From a checkpoint of a small transformer trained on Wikipedia: no biases in attention or MLP.
Each number is 500 + 50 x the weight over its row's rms, rounded and kept within 0 to 999. Layers, rows and columns count from 0. Numbers have three digits each. The size before them is the row's rms in percent of the matrix's.

# layer 9 MLP gate, 640x256, rms 0.0818, rows 410-443, columns 0-63
110:550429561478414486508460542500516470622493488493441453482460568537477509501506481476414449530560531488430384501527533466462437441506531433564454535527569506456502526606440444495577471414482432
106:471465484524492528503572466547568564523489434539470456481555450433510549575461499583461544542452428379534493447518595580587483503422419472581509445501498502441505463523511491542577451503567542
088:513558592378470552461469584450490546544546524551477567484471479480529458443601454456454396515536462467544475482550478474511577487543519453471402553524559440520384587543565469468404450520464545
089:480542591509486471529444554492563402466520463434474431546564458490489517604445554527502604497535470411504522507526582479557458500459503495617412563599545432469423443527417494515576486531438493
097:474525524493449459539605474423420488494447501434455487572580465475515550491427532574476613522560529494491506520516541448523471548494473605542365445477523432491457422568459537562495580598472565
101:592522448561536523502494513537481562523589445495455458488559550508497482378414508507463598542492513535453473541524439535487486502497433411567487432576547512513405519523567581509463477474565505
111:563540456526512537439480364597434500505450447527450536390541449478458480522553544531481543457577486490537411457460531542472479589395497346568477405603541592478404507527458544519527576490471471
090:487521523584494597464456537541475431550410468592471466397454505550462606448534559570406508502495453470433469447493533560546520502429411531468572461400465527493443482514488523594480518506486477
090:464414446544503499490512524511479543527341542491494481571488537516492452462498410513520528514397516458473430432553605494479495616532462509477507472419533571436521570600560561470516516527528552
109:540502565487388434559459553496594520501444500548485442497525475531455587591493490492528499402511475512533491510432598464488420412495415553507467536446433484470632537517484519569527439452470549
106:502426513596496486493511498574536396502461504471519433505527523533541506484486451571462501452505543476549546517535487508582359544468537371480480423422488437500538476459387489530527525448556532
094:512527509529615581500505493513448563527542496451426501424412532464494577456362501528562571401522459469452478309493410477532491525391504492492453551515459505533517510564576518529511519445548479
094:424551429513530517442467400523486477530533511504495490419577521563482456530514588491433470572490494534583528537438421535491436485432536490590456521467556506512520448512519581494558570458441498
103:570472470536469528460536502536444444504577494459491524509455458494453565592566532433480474451460475431495542546494624596557488458411541565469544551540454575569582563472475502451512550495430506
098:506506489599424487504584464629432397520456492515436500493520455514503559571471475537493551544591490489447463449501464526397462458399576497543530504486594461482511456517430533538535572535496493
099:593529503565430522581403489494477547505495475497502481484525528660442445669484449528438474567536513531513396558457523569607425449545550498575452451503589507494516528419525492495542519553542544
096:480525492517457536550556484487583482533426453487469531492485478462570417452408448514451492452533516466428505525412469455615465498462556525580360564464562515426497412540456471549547486451451552
098:545467545483448546584484506478474489551442463559451491470446595514593553478463589447585551497532450515460476504423507435628434488489539506497452553555436553476511477617500485487497403498411576
095:597532487576533528482507487547506502495452506565387541468500490542496476521530443496489467445475540548549554554523467455509493466485593523515541375461517571473563561425468523409520505466436563
087:493491494553458523539421387647465524415488565514449516477416554563595480520474458610480537517472512498390510437388520547477542570461539530502491495396451535463481515538478478547535502442406519
103:580447436515479579429535475580472484454365543581532383544526566595456491565473459521527548552504561510523444522477546460421543472501472460488378428469502502462393555528507446529470505538515533
095:503458547407501476513544507509518424566456411423490373511618508529473531530508492473478543569482472404517511412440506489506407460475522419507502505463514432489586442467594462549542459462583626
095:454448500545475511496481499449629405463408477478561483425494479400503462509516564501356573509502545516460519566471417569574476480486512451541410439514560491500440517542320462540560492568566514
105:511472524536459498507574459472416517507496546445446491501519428471463576520560417573538588539489534497417477566478429522619520558546488518589504503456583453498474526537518471556563512609473442
083:467452654426542552465478448469567449517513462511409514619552512446560522580541581469427501561424494442489446531451605481383542469475585481498484471507511520491486518531556523408491560471508483
107:530492557493503433462519515521397464430534495505507407505605547540443574499487462504477526529533534476533521583485502506581382394521587459426485487461600473452397493470452559641461491589536530
110:520487476489452478402494447472586443514568462465454425417528482385533523463439585458486530454444428429610493547483540617543417519434474476516564549457510466387537496493450625531586442453411515
096:514520547505465460430469503495524454419458528524441424520542541511528514503510481500468500509540546510552509473439525402481453546529522538584453384441436598471420482482529460518523577523468414
111:502467431506467544430477432507416430433493463467488449588521466478553498452517592546494595487463402463413444439477410466512432519449538522546425458581533546528402540549452539580464507557473521
104:493419514470531401471443477555551430433485452507482531438414426450498475659481447535566482436555512481502486551458520553500413480471466561574426455495525534428515447480474499540581485427444526
086:515523572389520501413443488495446535499542496492489524599509549477496478414443595540456495494515499580481474524489470483425551425470432467399451508585462534476521488528556508516503523507424547
090:482383453549479482435516517565453488498539404455445520397448488580518484455536511470544543447474524421415436532407612514520510569441579526493524601490571439416470556471598545491562537492544578
092:504527486624592535559435585515490485549594513512448524418466479544456584443456537527469427462427614537457535469512480534509523525522473429475542498536463534491496579458389524494507492441509546
087:559509574484471515528466549469514516573563552451448480628551502483485536469475440559490554551597502571491491498491522536445529455528417467493475487493432492583563531536441584531498412479523520
# layer 9 MLP up, 640x256, rms 0.0806, rows 410-442, columns 0-63
106:542438519463511554441560506465558465540426446567445583548434463574472452578475493531468463399480478489532481508476586590499628469521579454544581492493512474415618488473429537516502516479453471
117:473478570469527333475527518477395488502424407404508422533532457509394533531487499565445503541538477476483518515518420522570484605486475618501463468549476436379551411491478501414447534609416498
085:460457552559477562472569488432488471556476530485439509472480548501590459524507502533510592410497534523465521529475392481535535556513532491545486502505442568538374526533473465552508478380506481
095:466533490463496481507533551490540492463526491492520544559492461449500547525489592402593564473500490467445531523470483542567505499526579531651408534547431419447445525486418520471463433520459495
099:511514504587483356565427546557475501539498551482478439470469492537481428576527506423427452474521414495558514583502440479507461445492558484627567381517549521511527463494493588534555546401546463
101:533469564466568547492539459490466546494479434590578538538481510489557486443520557625503474460532418504539563529536535439482490421446533490513453510485495468526531418597496479461520538486491538
111:509500492451434460489576607515532483583460469485486487540481339537391471458468567508519502538459547454532548536572525497432512516533534507514466427511492558516584469513519516518518518490552463
084:508534464536525550533491420441481527532510572339509499546556459514575518547473510449462576541528570557505479537475554441415513373491597548544421499470559453438533532475527493462592542453476572
093:571564526504596536549467504402422544532450417428474517436404499542442503455467541496577457486534554539463537528487498504535585357500500502389431504431464460517500515457373517558489437455418451
109:519557513511568552434497483481522527439534571512517557449478450482499508513520580500518510450559468412444490442512448529468480486502574520504530426491487454492527597531405423508551528484467484
101:579514463554566571551475561514613524578473534537494508459440468487441446526591385525438489449476487530544547448529485526383554398471464494443577483399556500505470556421571563439494479412468524
097:501491468529451557521494520409594457591407484438556532440483535468560486587547432542462585473506619529443479538465538586485503485483456485570410478504556550391514508558432429551481530520414453
091:489488501474551519522444459554576463506485515476460421488459561501492464465561548538480488550482517457561512559533395609457435443555525509549588414550508554483554472525519608442456369435522513
098:557479476519499471386486546436526413564504579466508458494441528538466517473394499565523504427431465557513483505557524568421502406555402478464425502468493469477581501432461524537471454450437538
107:451493473554427493463550499552555484504402486426516505566517472562399528605524488421443462476524528467497513542550546514448448463498519463634510485504432524525535490552491453503524511497521571
101:633561458506608469605505567506450486480420567507457448421562535529503504531529461480584427509467562446495456552481436491529584523502548560481471433509430496407443517466487501457473486554478393
099:512487536537472541558551499488496444434552460494506467510516576477531531381460432486513420402490558442487503451458427455544463563471475522469501459535562372503523529562531423403452593461485500
101:516435478555609572479431444536537494591434515522438469440496513553479525492566594528494476478431529464460599562523523529575410541504552485476512552534469547412642476487472591449520514513471618
100:483483510423494471550598523528561513456494486546513498554564504519516429414588512577498520592529549487410540497555551463467516501455512486493545474458509545425515525604521454464462514523578467
086:491490409492494551550443460540510510422393548502534573613436513555477411456562472437517355481420467478485525543459494483482604557586484525454512458464460464514449452525505535496460539511529548
101:591583453565528480578575496511463485527467462512461601556504497474474556548460506587577577499407490507454522528515477435536539548443457516517422524555516567395475517486447561472475530491553527
106:494522508580446565431541533422581543498472449467492563560539441450445528556455556457497550370529470532528551524458445459633486539531374511521513465444468529548570532578476574515514530444426470
097:500526554436507403501508483465457462441448625502450472559553562507506450406522533490459475532442455554447482604450526450463455432491425443472551476437487634374556490453528516564514508471421497
106:586484491526513519600511499571548478477561514502516478474626474479570563589442533421511483539573437467479504451535545543440424422420461493520537367412553451560470534460468417528525560496569554
090:482506508468437542538466547466520482494449537484475381469567595531540461522557489545564474554516521505488449512609428532493544471531530486481570563454459525438443466566456506594616457457437413
099:509495481523506457577491456428588470587575529513505449471413592514497585560454497482485418545547456530496491526547461512451571544491498495514400570546507489467439548489480555540494468564443594
112:478444547486485486439454586583564464487446540584453493495483463578462453569562530455526557487499501491415476448474421520475538554489532481551459483492480563597500598427530487448542510536494526
100:382541490448554520523595470504443457448539514538433571440554583507545545512487530561495532497466489496465511570522398533374528555464525496540475508539543499537392468510505463544507485465362489
107:478534566426501506364544552517428571479480515495537433480502527471529449458459599539552500502491506470478452571514487403477518510480498538417512523467509516471489427528450399484526481592560470
105:463571499490560492539531445509501455548509448480485573426554532532604543544517560476504550430515475588424540458586502465392483431483502493562471499457494441499497524482468511537509453472414458
095:578568537458557477486437489551434513450586484397499522523526470495508528414494570548452470536535533494456464470551479464455557413489411492485530475476432449572495496549526475583536580509476514
098:543473454504491470590538493440557536472509386461534473500554546484483436491567520550575436519424589432424528490512524435488407426498637538523483497494457429464431502539540524574491551395527554
092:547500536533386567488345438461447468458587495573523451533605561572521497514492436504562494578525475453439481549472466579524522559501530522477485561545455485436479459511455607469485441498433481
# layer 9 MLP down (transposed), 640x256, rms 0.0792, rows 410-442, columns 0-63
108:532458426553486487543406410443494626522511486576497504474558493578476429509595455539485387413515467503488530549397442494445438469517503480456464507468481407588528476496503434410498515459574497
112:471524520564486554488496436507455511507453477503550476434563450459435494585551443485541420538433571479528507591519485569601569540476473526535494508497563471428510464509488495542456579590406481
084:513492498460519454527507475537532465480578478461439456534583526546443531463545535481508389516515492485461518540504531540522507449489520570471474482491507489470585472486439547457497520595485564
096:647439515426551455452517534513442561550510534531492580482378541511546494458496534493537462512568442499504562514412439598505476502532488447458533500475510523541547497491577482472441485480588462
102:489525470507466500519454522526392514507472549482498444436521461489474526575529460506509494413517480404475483579536539516464478544511535539545556438561513466509520421495423524548557555474511571
099:534513463641526461491488502473497558581525442460425492417513558511396552513504502495489518561417459490511494522475498605484486463565387478495509505488487516533511541463491556489487468576492480
109:530495578546505591545488550518518422497423473529496406466527464513511468517501520463499484509532468550451492383513499547439582427458541541488594452586467630463516499453452406571503501366408509
089:502526486548511605543443491505473415588411463585502496409484523544455540510448540503463502523526494456487428490523596544470555461414471611501536443405432498470427526531481451585560455482514411
088:580498494523484472540494495572452512549566518542461425502506540583413511556484588529501489543561551466622459393507519502447543473507502502567508555580527387536516407464533435451497564499388535
109:473577453461542520491515490602529533540495576568430484396479542501440494509483561405456498470515505460470508479470471488504509528549544570474508556501429548489483520478451507502604485524520451
104:479431553552495542535561558460554476542499526508485485481489461495466535588465468458556515519505458593471451543490561496517501575430550507454583444592472502424550498512545487530512534549520444
091:495573477533547603446508527479479537457550514548460536543334490540512545504450499461536514555546396450433431411503495496536566513426539509474527426489434442604514509563514573485529486495470524
096:523379553500510502483568483469511517482526546514499472462447541433460469463550404488499474566505519547577466550575551545485466580586466524444570500605512496538580517518514569445434445496614474
099:565488553554524393444491476477476501465521460490556509604519525425486452583499483497525517539541522572540543552483591463553468482543543455505512493510562463405561584572507478491493598591519398
107:417437420469486467489486476435549458546485460475637478560511536580455531476568476467476460457532469501483455542489547498428449495542496458547511483494368524612547466540592466476444454479503523
102:450475513540627564508443485596490434536516488526531484510493522446471525421567500465536570438475498432531545413522517537524476468506512587490509551494506413511546447502478488461555449512467586
099:505408548501581539472597436433463483471418587489450537376553483542522546553519569493456558528562479470474582560581543460486587510466530543492548426486405464519563548439439492508452496511482470
096:534441487535461596444497523424450481496462565479547538437481557513458582444518517478580498579452457516443508365436525530573423601499546491473423478591547578532580505576571500378514493552538522
098:513399479442522455589515533493405435568455457540437403504556492537532490412484559487518528590522563464511504400530593533461595559519513545486516504486611496459381477507610451401468534479499469
087:470521517442512548480569441390536477482476542494536531568547451436361476459475545416531428458577468508545555594585509432517462450474530478479500496584549404597515469487526552453474537528565443
103:424536464517416484526462575542418501495486509395499490486607412527402393441530479581491480510409536413623414390461474502425605595505446498585495519438489411393525556527460548418472424520455581
100:539514481460509564460489507460535374561497393487533388537579512432492441602516504443496506503444534492532520478489491443505467493521467468554457424436448453517596489476499371491556442462522484
098:529409552459565564463548576630494435524429550497459460519550481473482468504524544496510551420493542549530542542486489535427443442535498567515540470554538465446409505451437454523453506499483500
108:584475495490426442497498517471515441489414446452565473397527508582457417457515477584531499506430555375520474506456505528504453499444414508448446497484545490463438399535552573411505462530445501
089:516435547390518527488530478481528465470590545508434560555499469438540524579543450428480524509447504451441427431501601534537467547469526537497486500476534482520506607482517405446484467486571565
102:391551494464565508502483522480545443404428453523435572558579514526428470544626571524510549518542488430509528482566545585458530523462404497529413518473483420427442483521454545519484575452460547
107:530546498533560466386524495530524494576506518428499419485544530462422613500476562582578573467453417480596515548542407505641431465518550560509425503444440490473603547428516553455420470526512515
102:593606482472539487569488573498556487493547472487481504571586505489564560544493520483496429491472519568483562468525475482420516494489443522582414547491552495560469537490549497525467458529529615
108:504442500512496567420470479501473518509463543521557461581505486531492487562493494470594431525564456556529583597523604399442439445471516486498512542541435495584517457448442471490503524577410571
105:496508515516542456552417509440465514488528461500548557469518525580459528483528441470431508448530516573475446474534412514594498482556448581601543474484452436506403510512445438515497461455578560
098:511564549457452499523482510474511485492469509385552444476533517455428532444457552560563464512420504503438437586652497485467438489566462474487522414429485521484421497523524466545459564538468416
088:554594503432519552496425487477601446503483577567553494570502590488489523508490421455423497567492521526561514562522463581479530456450464510519532482544524511517502443481443521572505521537446443
093:509537481418533460466485522458582539510560548626508560625436473512551497437557552585405473485570552453500529447489534514499619497425482434508493522388485435532513530574441552522430451443450441